{
  "activation": "swiglu",
  "rope_base": 10000.0,
  "init": "normal",
  "beta2": 0.95,
  "schedule": "wsd",
  "decay_fraction": 0.774,
  "decay_shape": "pow",
  "doc_mask": false
}
Each number is 128 + 32 x the weight over the matrix's rms, rounded and kept within 0 to 255. Layers, rows and columns count from 0. Numbers have three digits each.

# layer 6 MLP down (transposed), 256x96, rms 0.181, rows 212-255, columns 0-95
114127111156143141141106086155165106126150152117175139094142147184121156114155134136129120077121120169080128149100161081063176103112116102115129117136170109103137118130105145180077083150107144125108102027121065081112218168141078156125157130082122173105110098128102127127131112088123093158
140107156090174103146104106158177177118096123117135174141098153111103138106177091085108124151114116118095123109159182180144113144152089121126157113124155174139130088104156101125178063167129078153084141133153184092136218167185136123141107118073090076134110118090109152154076153195101142150
107161178133153180169175154099077186132107139114170134092147113156118167119052094072148065116153086094200129131176166127138090176136097126170121091133186175127161171156165072166055107089126173130126135104089126158109140081182162113126156161164166139149175143131139140127193120129132141141
122074181066063090168121109135147185079114099158149134108101166144092119142186091074154122132098117106112124155135141171107150140112181116142118131105154116155089167155121130095161101116070108111101212159130171077121150096129137073126138113100165144151137089104134093113163148163137117143
127131156123122126074187107120140094066140117097143131080112114160157101123133193151173120090162107159143129057119100093087106062141088196147127052079131104174072119199178147131185113097101118111161076120109113116143146169108158127099099046128051127132144124184170160144114118105067131156
037128135112177077122146164105125144120061180085141090133131147119118148099082172150129104126132150113148088144176061135168118163146120134137127138133183099163141166065118081073119170073082093193113143097134128087155153137082123090198220119090160109159154110152126130182093109096126160158
088094135133079133113178145149163111107131168115113125126153119053076094095085096127127148138163110097098155162091141143207159151167128171141177078147095099163187106103140150129141110158125152103189167166102124176150128139151141148065082158120133122133179168170157099170150135182115104153
105132111183203122124056071076154100100097097130142227091142161058130168107113159145147129143075130132134213146160104141136123126116154136110116113112058124099094151149136139097076155112128136129072131127179151134123125170158131129177165087084115133090116100107169124135097119141095102129
150117105159113151112132079121100078129167146121156167107121194116149156200122119132152103116141140118071125166125173160158161172114166115166157155099166128183093135112119127103135126119083153172138125121107160126064104150164210091063171128073056114119164073173182151124164134135202133057
163113129139140158190186135143169089121139130134123167127060144126111133131105156131202193129121149142130098162144180176116123101158137113085071149101162097132145124110121108101125123137153174119124150097165139168127114119096132158142110174116151120133157087226123169098098107145118185168
105101140180101150122092111130091153135169149119170116149070115077121091158099112130099109121117151136103068138127138072118127134135186073189097164148077202180149106116090147184151147133105163119173156140157123100128166098135124163111122135172118170074079129118149092196118118130141133175
166106114102139107129172114130140120099101113138109158104147125192147108123077095060107064053092096134102165082168104187089107176168083110163146109143135109096106145112105083122086123130127159112055099051103054126108149087140136120115160156176075123111117116153095152060115188106151140125
136120141074082152150180172112126164083144078150105157132152088115080159108159059162119089153119151132150139153126137070146110137151096126110095126110115139170158149154142117129138130091121114127078125115133138135034103128120128093106095138052138116119198143163066135119115177116160165159
145118153132106116129138133118122089122137098087127108178124110113096083119099128108130122167107104079171127132133118118131053124072160116078111101114111084127087083104122157109190177159125086110171199097104141060108163142125153175154067068141106143165079142158176129127145126120171153112
122082102111080108103090163165151089073163108119144097159186125106166095168055165178094115124161090124154134180110124126070137134169105157148101092110127147170064121100108138120128123175178168151139119101166072134137228136127145088137131118105124098169109132094138082099108121073176160108
183116090169138100124115174213162145176137137142120115118082138125131139098125212146125104169148131059176093103136148141099110123164160111195178108143095120099189122081164174145096114191135069172114149153118146158182162119090185064111096117111075107079102121115094192166098154141160133156
155115145165131173136089094120140124027150163102090109109098124163127148163136130159106126094114125101101119087103148147119123159186125203155121137121145150134064129147120096122139078097108062139138132081130189098181110149120138075159104152119117164095142152112140060181170128141186173123
101115189124081161154075163159105054207156104153132148116169081165125093123147130167150146115127192139149082159201127130168127133133121111104129163146087130119218056095169134113143142155106192095103169147102105107160115109110119122110093109130125110132170163091130149131149070132150132159
138132142123097163153168124159113153154178100100148071114143073161073169094075109100110118145093135111106152096124141100161152142147129106106144176216131136164106180083110153078158148133106102147136129090167125113134065158091122137121072113179107076141133182071136127208134144173074065126
114178126139116129068080114173135068123119171092161143104124159118111127097085150137142162110191153095144114195103141174126205130203124144174103111161113154099135118138131094117089104076148120113146132156149120130116155202148147146152152076091123128174124094158119170106142148118196139137
100109104188043134097133127141167103129126126108104109126132174085123097134103125113080134199171157158082150113131172091108157070189109111107118170144109137121131082099102118150113153095120114202137134202086095174109154159155116154091135162108070147090107150166204102095082186139111114098
127124173147152138111142102143142122117123097113053114129113056089139117118157054159157109120078115152086164133157080101156132074157176100085155105070121094107154128148137148134091108158171141098147117096101137136171092154142109174099092153182130150162169152099140116087151073133089119168
051088137129090067066109121100114098128145133113070158148120085158146157110117137144117162085163035179129084134077169122105132107133111090167131118077084162109160137124146157147146126133177128127138115141157143109134111188083113148142109100108134126141162110137129192145157046080133099136
123126128131125104158068102102087129122128033127072152134108104162085157106072125107186104194119120133130080126176154124082120147137138056115124082173104135162110124099177121126053140103086100158089105127090147143118115133135089149172162066133136092129129149105163123094126084133093189118
177098155101108099103104117199094092166147126060099083123133108133149092157119109111121126103133135106161104139165124067243090140164159128110136110141145154066122087111185145149113175111140090137110112080079146111075137100117171130193075140171144140079122131071156082157089102172083113117
134178173109198155128078163170094148100127126141133118069161138115133115146127135086179163118120071096188172212108140163138134129100074085079166118141147179122085113121138140128203155144127114126196121126137094143134079154129148152130085105167136113134137123054147161142095109118089142113
108179079116092115132151116140106091175078143136121160195137180110104084122150155132075118145152089138105169100109062152136131201119123083160116148119127098169121140105143110223089137097124120118139152146153148175173145197084092162124155134121116111087142116096131065067124139107138139061
131093101163183170175125178139116105147130123125181117123127110116124142114149141165115154125154098104205100107105061129107121136100134104119151143114089079136079188147151096122160121105117124120145089173118147147160134106166180130131103087148056121153122070069109104062126170116127098176
195124150133108155197129189146098087118123229108127141114112137141043107126159083127145144128140072118109151133130163152085166130134172166167113165120150108107113155170110085122171147130159154080122148161124146101091143182137143162185064130000167128152116100116122175138129173146126166119
160149139161128134165138129179143122156131105064144140135134129141171121123111143072081135107110117178122136100120090176111112134113177164119112160164149170127170101142147072169180152130132116152100058117131186119036110183095174157169202117149082099107131154164105103098143134149138162163
150136129147168107154213141126082138191153149128116143101142095090135143138131103106163131105135169128121084143138138102182116126126142106097153142072106134129122107105152098151059220118129128107157087212101081097205141111157131112184152151140163140102109066129112113097110179102063168059
112135122138155108073149076138127142195100108101123170105148169108161191148089087143107086113103113113116135128124114134125178106079168183150170098115161120091095168141130157134140153150110093103078089083129112094146086097175176067090110069103146100094097125200161143108114094117113123187
121097137185157139093125158072145152144171117124130133079077068148133101119090082190141132140084161170114079126138161142130093108152097098069129147092116091015137075122083078146205213136140157119125117146117060117071074114101125101064139140157168162225136067137166116124103169149146125112
103144076122144122150070092077160136113106107104122066113139150108155136165155126095086172144119128102128107125133125083098106066078092133148122106129119166163169105179093103169161138101107156150122174088124151137155159169105145110202092132167050136112113112148072102187110115090135084159
117115146090160124179131177216172115112177154105103073155119113128148154125068128102078132157100121088110144144110081084105109134110136168124146081110108055160124168138164137097114147193108068094085079121133102143117102162135105109088134147206156103065131147128104123149141120173060129129
163102102130135109077136134125139167086146108177124121114152148103200146078130149100179145153130117085178111121107133106106091165143084058135189148092122174144126132108114108164173107092101178124116164146078142129069136154109137153158136159188121118169133117106162151112099100128108137222
137163155104159101172143129126123103116119136174103125121178064113102101167119111111025218215127120122109152117136150118116131099074162151153141108138067132135076097087115176095110143154187121116100095101148189107134102165169094093116099098124100111144141131170100120126126112115168097077
179123111153118097096139097143168124163126094186140095168163130152110147108115123123121113144152137128115091066090181192127142105088171156090066097105131107168158130177105104097159154211126091090097160123111153148136139164119183136188159108147143097123141123136130157137128073142071129129
114139144117132126095144154087117119080119155127201123108149084092111084136141127133110126178131111146113110081144179158107158082131154149135131141112132117166134128179158129088157068101135103096066183097155079091087119167164129111168121096111113146134158200147138145145111155047096160149
119111110126141144073152134093118119115134111097159121100147138149171103100110170090145123146118103089126111169165128140142125109129133143124130125123187108099083132189152117113125122138135130123104073118152159133118161106132072129174190124211152157056114139122180083120151205127105078125
129089160157145138151173062153134113135101101052155166129136124128124090114135172137158125137154085179130116162135139119105126118180088164124159124088117133130133118161046155064105097103150136156092099100083142132143198113117130102128103140156092183154230127108182135127144106196133105092
146082146109188135160134115122132132141106133111113094140177175111129111132124108147096140106163118165102103125096206153073102094158121150162153168118145064123163130181171163110143089148136104112151097065148154116098099163111172108110124115038123149170163124138178146130149152092135093147
105162154108104153148181086174088144137118094133141083147134166128177146140122068151170082138080123104216118135142136161147132155097087133117123148041116125150110171151109137119112118109171150134150064132108111110146102095157160126112126177124073100105084095154141164135053154106114111127
148103074176033133144184092099132147143147139119109155091163155138151123144124104129129080122122118134089103090149129116138122075150173121089152231101125118170160153174165115126168143156138147107132139151177077074211117109129193199105108124173168215117121147131106115117151155099087182116
# layer 6 MLP gate, 256x96, rms 0.207, rows 213-255, columns 0-95
115175084128078092104176161133140113174102134120111141139113140136109115129127110152117141173138061172152093081104196122133113156096219126107181163127178083153124113135057127158131119158191137143076146156122175176076072137146153122101201105149115136122094139107138119059124118114128143145
069104140134166148127084133152127164103060120105038132115083108121137138068124150070083132100173061168111131084112165088146123082126084092106089071090160144140115156137127166113057173150144095088121134142105161173148106125185128125148110129124086102150084143151070174104091084106151074098
106172061195180091056155110110172107166094157123163099152139137120106151112128137171129138124165170078077135144149081128171095161111098130123132118164139137116139090164126190136131191117170101121159094141098102101087066151158121163170134140122136101150089117130127151135104121112114153127
173165087163172157167134134141112099147155145120162124180143089151110139109123202072151115047117039110164131139077120151163072160135087173118122167120135122109099119101145193101214105178154130129098135054108149173140077064114179170178095124079112114105181095114096178153119186133131102164
096108192098167131158165148090146113126074146116143085123098104098096157122092079134126128120102077132083157070121099109090069114155188157163163056162113157204104177094119118130107107117149128150137119169144163098141160177137102122143129113079144119105162119146129137148085165164108140117
133128152101145200125128079122158119177112089066077135135132059074145084096136078089106167109114150110128117114092091186158102192071155147157118079099066138153169180141080138109148152084156101154128106162163053113139079170172160098108100125107175127152099106100151120134148107074126205086
140112164150161132111185171166118126163097103108115117129132153128139131159193097134086067157121171149103061106080132153105107096126160124133126107098171117108083080129107060099179139128134129136194095137138132071170161149069128174150066124086110146151128126114072153128117199097128133128
119106121179161134136082184202129113134099131136124151132103160110167089103085152173087117105119153157113047117110167125154118183134110134156153083142091128126130176152097098148140144143128141163166162157130124224091073140156176123076101104069088100080116140131122185064094135124161090180
082117131063150133156143116141088090104111126100067115125133193151129099109099167137179122134157125118182170146125087148124140143151141148170099147136153115129110082135167164098143116135085132171143129161159107212187122103110137138124097176131181105162204110166114108109098069092113128069
110144101133128120106124089110061190165107109168153161193144155126197162092119099162198169110149116088118092148109085176126112139113154138094073129120115115047159190094084167163134114151093118158147153185094117130123073110204140095144119121127173100159130133160109179038193108128139126126
108080060093127117118160107148116102139110037105160095110123149118110177178165100103122061138132111076182087168109182207097100185098092150119111067110123107118083108123133148058084144086122060155174139145094107116176091109129152166158115145113109117122125136143124182160134130154094147145
070077161122104102121125191167125110140106144129124153198074118132154121132139118198173133143129121142139155093101101151132138141175092129146156153132071085098114123145073056163157157102106180121105162145146157162169076098094175133101139181161118091156152144079237116200152120083118123092
178176177116073114163135096140083145125112106112121045161124144083169153144173120182128157104137091147144155100130082140129097090143102090011176080118090095107091157149124118112136133170054099110092122112113141134135094116087159162094131152117109115116112158163155110144108117116184158119
115146115113126116111046115152128172071101141120111113109128132138104142162112086076123097161137150098122178051181175129161164098164154145152114151166151061166184123122126110148106120130141084181095083153096066147136126092111199103109151101163123101125107126133154077150019169136156102161
065100136135110121144140208101190124082121170132147107074151112128145131123200070121106176089111052130090127087126099080144136096120148094089105131197126142161122091172141108129117179115064175140074140177130163184088085136129142056134096170136127154153133128123176217113127116102116091145
149088139139113120129097124134104107155138132113047182210131117095160144176195110133151183116135139094128141123114139126118094135163128137138148107048146133117125115136163094107097156112136114155165158124064109168084128146128174150129111140087113125086182146110153107158141112137149146122
112157090095097140106113103109095146121137128148108093129123107119086143124124124146110114139082116135102120135137126148114091149175099078068102123190153109134161185069165113096137100130149140091137147099180150146118084140155212145101067106155082103133180134119163086115123097113142090094
148150120135114138062113121118121133136160085136183152195034144108139123173025120148129182092129084104127182139095076182131121147114083058159088109101151148159111156118090182116156137124119092111157129144087109136108100195134146095124171123122232120064109142138187151141177139152151149166
101152100123142126070101107147142123083170131171108127098114132164101132142065140074176159124207084158161119087161168154169134104095105149142099138122143152118174173082123149151106155179130167117098115115111136132166130132148141123125151106085132097151117085145132137090168076175155053108
083124120153125097116098095051162142151132116160092154146104095127116120198127121110194133152243102105128108087185106077083091095092106158147116112134148136166117081203176118105065082153113157174083125138109096134139113141115137175128185133129137099155101164106130150096156101148119053085
129120126152127099118117130102138135094115100123144048158120164130061180131113128152104106145131127170161123144121141127116171097212101152105046151125137144124148137110099124085150099111178112140085133107124116108142159097146091114138073174146139155127171114073118109175103160152123132126
149216121093121140113150184109095088107150117156140129150125111079127116110146124170167149080181141116087060105089140173122107106142106155135122119099166180149078122051117113122129129116081115117114127152097078172141139113199124085152065130097144135087155124150142166071111133137114109091
179121129128114159112099132115209111095108120131145118139104134109153125153129081150164106147071151121165115102148083175086126137120101158059142097132112208128089111141118146139117222159127152124141181105135122140090137092152107155054113102120176154108061112090142125110142122119135161178
114087132178120077172117114155092231125106136058065119160154082079143139149142136151156081134173156106115105124132141117152083099089141115075130151116108136115112141156125176106119146196132102050087138143078129141192155133109076104150193064105095125112076158109141139176185127168184182140
064142159095119173124135141116123140149113134171055171120098221087130147152123098090093170137148110135197199083125130077127099096143112106114174163157177114117135146133116157109151119122146132069192121110171079150076101175106108148178124140096047175152144077152155204122134104092158163139
174104156093055091123175130179112106165113051084154069134153165140160112143103084100154110114197120106107106169094094153157129067138111152165175091119116161110120175157091128160122140086165134101086067183111164143187132094136163107124069193138151139101142159181097133150150110142155144136
188117133118121084152127109140141188086150161103171148213127162148175151179105136144135123116091102131075098119117142133173216122163108147112108135138200227156154081088113120143107084148141159123061119105117137102131152156104178161088110152132186182088170165159136110102159085155094149044
098096151172170175108121130077167159141151169086162125193110071070129135165136143151166119159188136157163206152126098160171144103078162141140134114155172174106036095186144133153102076124085094069107115123085169159080140059119122091115129187126144125134110130177133103168150174135082093145
081135114156131133129119163127170109095118129122139092123091145118113112115152151142210111175114095105156135183176105121112095067051141123095174136131122099136085134088126125140085091130106119139150118077103169190092166078057181133118155159116125198051154143106087181100119184160136116115
087086117192144115125134162128096141087130140157159100137151181103137135134109135176193172119142172105141155086143171102089167159143144098155154117196133101156142105131171153180156071087119152134125216184112150123135104128131106144141122127153107157158063107121141157187099121164122083124
171142139129115121164126082080101117125102149118150144125119097180146129115180109158174095165159148086123127071167111125157132171074094128079145101122112196119136158121118125102128102166138152143144174234142167146173110155170175092112178159143122066163136113143120136135114132123174128118
147134093236078129064189138068097125127135144140127059129172134108120175088098094093046147129092144120095100125129168130126077097107149135137155167101078148109118093174100086131113155172144114138125135183158102180141074154162055155044152140073111115136181124124118103091108115108114098138
126149128121114097051051112132123112140110154113108131149074136164105102164144161147097143061105108133096146110143110106167091133078115107066131124185109135153135128121109068141092071051107116162163099181096154148125162112161144122103117193122102156098095126109097136158143101120086179133
140113101208167142109194110121095149143111139129103163131120146107097112058142104155151118137099087122133092145068137049125105108113222137089134139151094107129127178167134141119053171134144110144069130140082095153123164134185081156079120142134174138140121126116163157136169136123108164136
105110161120191196094080131051112083136174117182127120087155113147159151151117167104124105058127138156176129086093142159116139109127158157183143087187137086132087041165128119114119162130126099186134136116096165119118158081101145127143134114093132174066061143128103192137116190101097103134
124148137149137084105168174090158097089092108102067144113151109128098104118077059129078173207163084075124134155130130102090101163141134091167138110079159156137192148129136098097106164145097085156092144175196139151156107088188195113138092168117163029077173152162122115071092087126120131122
120120085092176088088150156157143143126155091170110079129178094151143133150117151103149189230156108108082136099112155060144120130103164151083162145090140097122128069123117132068190150135132137174139177100145120150132101139173131137155122112113082111092070098145105214073144095081163112136
113210139140171131102149112121071070163124157106071145113200140179136169087100143148097057108119140061135123093106129099140064132158162135125102168072157069109151126172109098120119169097088173074123110141120181149133156171120112089124078101127140111154121183131136149135101143150133151117
047107121151145133091137162119132112136076137096111144141131130119143127098127100152170126133134128141107134138127177165152116124129150115085103125141145200127126179098132108171123146139085134118162142201161092106184077149130165097113097133158148190160117088126132142081126162123151061092
105153120097211037100191152133135078119086119117123094083109128151121078136123124101133151087148175129137097154093125148130084133175129073097077171108136135148125134119083125117104071164058146122117135130083093138152135082197109136107107111122138186140133139084132119117182170066182110161
099147212146130129096109107083144151133146125119167107102126155136122145097124185093105155135128122105168101142167164142176129111130092118102134027106101095137104106097130110122147091180190039169148136119086083070091069094127128153101108142126128150128143148079075147148095159152132138135
148097155132171066119099160105170201103118137141129114128149087101150141116057133162124120131173166105082099119165176089127138164101127153169151101175067101160161114121123158134071142085119151116155144133202145099163095136150121082101098120164113138118087202149168160093166109156106147099
126072173174124095146116115144050132087120198086119152159118130129136122131203086157144114158137117165102131120115151116076114116116092146099119089192158087137140134141106111130075128092122100107151184172113187166141124125132130153124179106113139094158167160153132109113138147121105086072
# layer 6 MLP up, 256x96, rms 0.19, rows 213-255, columns 0-95
100167057149119111150171135121126078150165105223121130098099112150105124147108205168116152122110190093180137139137128104162098140070128118077158135132144175105144097162126095138093130155129148092159153087123133153174207123098084078085134102138156131121151142129078201118125140115080155172
089159101123152100131112047102077088162175137106113075137155152055128067101176131171135134128071130179138131213070095058148095079112109176092137163116161081164096097153115198155157178136131135123194116123145129149104140143081128081084131121134142139053093111117126098217158130155078131102
091134135107160101125113150091059128111154118146157120107113095150167147125113145110125127107139152168104084095112112116185117092144094107109089183104110089165155100138140110144155181144145136110118074137130160088097160115155163167117214096192094154154140173151104137128124178122126099146
157088177101174165091164134086135126105126181103119107150119115108100143115137098113111120092143138112165154171111180101189150148121170098083100086076126125141103170117094182167203083134058123020158107081119167194099143140162165137126109156175108084168069098188157108115078158100141126120
161142092135145051162131135164129120179183142116103126073163144140080125175099139090110092112115137143054075113086080122086097122081094183138158073134144100166145175140071175072115127135196123068159134082121125188163124178123161044197112152076054115105108119134131117128150124108131137127
123126134145102137108148108147195080145122147160128156167095138069130153189101104134143116100173117107063117115120115155067091184169062103170146119147132118172114073124119111150111154105118159123146106172088138112166192112060118125141104200106152104047197096145119134095112134110078140179
160114144080151101109129187129107151142166130158147126186105227182084151121109116108163132116149139131125125201131201133086138093096070162120166132095125101143153106167103104209177152130138098098154081138106165120130103125097143141090088144139089129193147135119113093184152126138149103135
079125170164187026157097122146149078170047143099143151035094146126138093110132157120126102151153112113096129157085100160131069195100146150144186126137140058133175165113142157148082128031101146107157103088144079109149128123096120107094134104141112182176114102105094144124129203097128160104
131127164063127131162130161186052105121112203132090127051170075146160084143137122171140177192122141142124144114129057182108121105130144109126115169142145176072108072135084172150137137129129153165089130142130112073136143084118143120125120117109168093122166160081125162133092118170117094137
039122100172181133089143189144177167098144135118088117140088152127118160089143163095169176117109180134146146158138176125166167113095183091208172133109114095129149092106121123158097152090144136100157112113153125138118117130127155135171198065097116139134157147082134095164156113136131101164
120101093117127111139171139133113141162111129134145194156133153153217113209141140139090105167130069129163173128118158121155128133055158099114148115159146063073103120096107077174142123164064086093179049048106084170115097143123163104146174110137173064128152116109069156107107180120151171106
156106104113139155117162132079072107119109117138103125150107132051097100105127112151144071147136151151137135056109089151133168172137128202140157107108154138114131168139126161125149103081123167102165174108123093101163166081126123161140112078146139168120142110102115110121183141195068115180
159075163140137160125161114195104160104108139149069158123125125113055141114114152119131164107149129136113139138132200114092099132179085122109161161123122062097125140128106108121133155102182113088128120087133074090148122158161061174043126086036151106106165110120117119128086189113138119143
144168111200148096087105089139131085080156163120106168144130097135128157124102098121100142180116132158125179121099133088113163107101140213130135068181134100126134117129096076163048125149133167157072133157065170153112117104139090173179141120138118137148150086087089179133121115117139105101
092163100119114140204143113091185126116131136085151137168145114131095191243147009090115193138093127113108175142100098124127197158100113118124160158071158153112172222164115091187185137151155200107057164158166148092082110153158090137077137168112120097174180149135165106194156118173104097130
151108118145166146047100059095107139128167088155144182097106151147128088143126091156108154153096133124145172114098129177149125122121098095134124157126095128113117093129117037103089119105071146096149192123111125107107107098129115126135158143041104121095081127192143162156187122195188162157
074141158178111109149107174087157164123137140099175203159124148199119090132122097107110083138100111107104131154183121133120121075131120149142126118071117141134163138092128128136075091164066089135161121140149152143186133123132152157146124084129132100092141119093166183132123184161123149194
105163133150159144138109172152095072090105086113171147184121124187048114154109083108135094105132090150171121123103169129116084160128123154093150167187115153129077111170056141138177134076118094140175086139107112087112131142151221185084137131166136165126097156169181130075151107139159146184
080147113082160158110140090134139112137111154120119142149107112127114130157117135081103095043140114159111153084148142109153138089070162135188096139155131162195176130152142159136162075145106140157148130074175098107108116086130099103148118122053120172124133094141148149090143090158160126120
158145128124129160125174127072180108126116133143187132125101123142107089175121128123170161121148104118109122059142096147140126160124121148178114034113134166157145123111112155089143153132106091123132141130123199096142123103119167112090143075126124033155167165118148058126142179137128088116
165119141106114109145077126119181127150159129144079160091157115145155108156130090105122168156138145121104147129147140094139139162086171137205140115158073176087109137120154115094098112105158124119139135150051134130112146096152132133113091139134077145116083094161123106090144114140053150135
085084050090215115138116185208106106133146094120058136179150168188105130093144153116142133061178156130119146154111153137103089148093047146118140094139143060069088130105125122098117092157118142128148174096123132146146153068106131102111105104099106101133095123162103181139138157076125152136
061152139143110136095114096137160122132133122166184177121138157125186122137140104154150134119091124131130129166112091196130125064135094092119136182075124147096210135215123174147192193098149117123127131123150113107081155112125210143118109136114143152122108127113133133162140115083189129149
055146162136063138094119167161093110106157117124131121080129170106171077166116130135111158182123198086126184166123098095114172113184106113148122059154140131107103101095148105133197123140094066057171149117111144108106120168155157121183157169108167090141176132155089192129091129102150057115
144050115162105136120172183113122139187127107108085077136131064131159147142082153135040098196199190176162107149126113090145136141139127141115136094157190107173099113102083131164134137103125159076095112144118137095165161128150105092202131144113097107098127182139188103133099149127126072147
097108113147073120097164086129095094104139103136111079092106128142088159135149105120069063132165123109118083148094176122116128112111078184142113107186157183189094109131144103167138103140068147136093124077096098148123159157099119091144175133127081100141063123103153168176098153100136102222
082089135169158127123135127126123138104124141147081101129115120112052125176114086142157149118136206105193121191096182088046116152120158168109117118134162122208113150144074098148096171107115134116134124124124143134133124113119094141127077123131104148146123160132078140183114126131107112113
123160092084178084086164036080125174125082125146181112182115157113136193083141151118174133152130139161125043175152152161163188106111177148051085074147117168123108097136081096080169040155091142167120103112104114147159170128157131137160140125134158105154072145105112111195081083128066121087
139066078157108122086117122122114161091177099138121108126164139176075122148096116148207124145103105115123131150139092124094126078100137106128145172127126176097086131150156124156110112164064128105117147094067125192109120069147175138137166124157139095131110183119093116080099112162091118152
086175142152122112195120152088048099121143096120178178103152162105117163186106097132170130103155113111179170141078109122098126145160087078155130157224146118063118127084155146159155095103071120074112071148186095181125084142112089135123119133125123179116116138104169137112158125081162118113
155100040156111162053125080179178101194141112143117066154150160118210163091134059115122171104113159149132150125148106183111107125136161140157152184131188144110116110069096134117177149122143133153097189113099125175111096104159115079102111104151130159122077114107147141110148118133152080114
168110189093115142143143158192156101136067117125198107238035104093058099112110133081163143073170184134130097128171149095189085120141162144147084080098109147111132117113128110066112124085153130161121132116190080081152124094130120130140064097073132156061105138087115144161103161104204176105
148093185115145133145141127184114066091102122101117171143127138095120159109147140148124075138185100117118095092121123171092092110179162114125125159164131119142114131140117085134158133139195112108126130078141093136119087098095138089126118109176164139181131163105100159061165087148143181167
120118115179117115134102077114081161129087062124160136068177079137152158151164125061110132113134123119144115107071107108088121185125086128160125169154030095147160154134158146111091089077117131119110136134184143123171133089144140155147111112122053103082114135121123105063100146125083100163
152143139161115110121127127081129146103113114147111070145126131122082169103123103191112132100114100088141142102143100131120073151166129085100192128151164129068126145089161120113126114152183104183164109121141105147190145134146116122145126168167102073129131215146113097074138133132143133058
156093153120191111180136148139142195108111073140100136084167101144187137067102129057148102115165099196160153119085155135104174108112079149085149047167149104112145146173158099127098140145053156188158118134140179147131119144189132155107116121127142155138086188117129115159110075187108176146
151133123174138165122123160153161100100128128173167129108073131136099070102180099105178144172103122074131067065146087162191106156145148097143085112134134156102166210121121119164133095169138132176171093176183104166147085121133113125102092128125177196138145129151115135071118179138165125139
132197133150131124178123118152117063095120206137137101157073107157082129204140064126109084159167136122116127111150128118129184125118178120125114124129123162100138164139078148103185153124180133173111145173103138163162073128126122160147038127106127139101102102151136110120137159133181157125
081123149154160090138155167116153107076140153174140122081136134077102096134108171111105134150177096181094174158107100143152158111152084086132142108127122128184142056177114146162160129134096153118095121161126147160125069125166128126142145102159116180117147113137172073097124105108113112121
094151125106171144140070127082125127079135151087179140075167148131117132118098153108158117081154107134148109089122131070146135082073174161087159152144124073147085107158114103098169118148104099122174086185181134197185100145051056082157125191121097140131035152103156093112134112092156151128
127088101100147133182100112152091153116113141082127116141155086115128127132216176134149118119123168083086184122116171154110081151149170161215117175181089162111113123068127172186115097079102132090086108155159228176130125163111116101178147131190057129147116133101145102109099166104095163153
148136115119126117131122135153088119087141156104183123162094100143159119113131109108179146120061065128153139102101074122096106139159099166135155123102180131107143143078126056110085105092131087060089109137087169178097126158153107113145115129206135115101063165179121156107168099064164086174
113100129064119141111139101181052118121167085108118153123128185077191182118079146127148153184129122122128139094098164160137127076161191151159104159128181099124092088162148091120124043101107140140127142139106148094138132129144114196160154064152116161136124131111109107109128099188116071124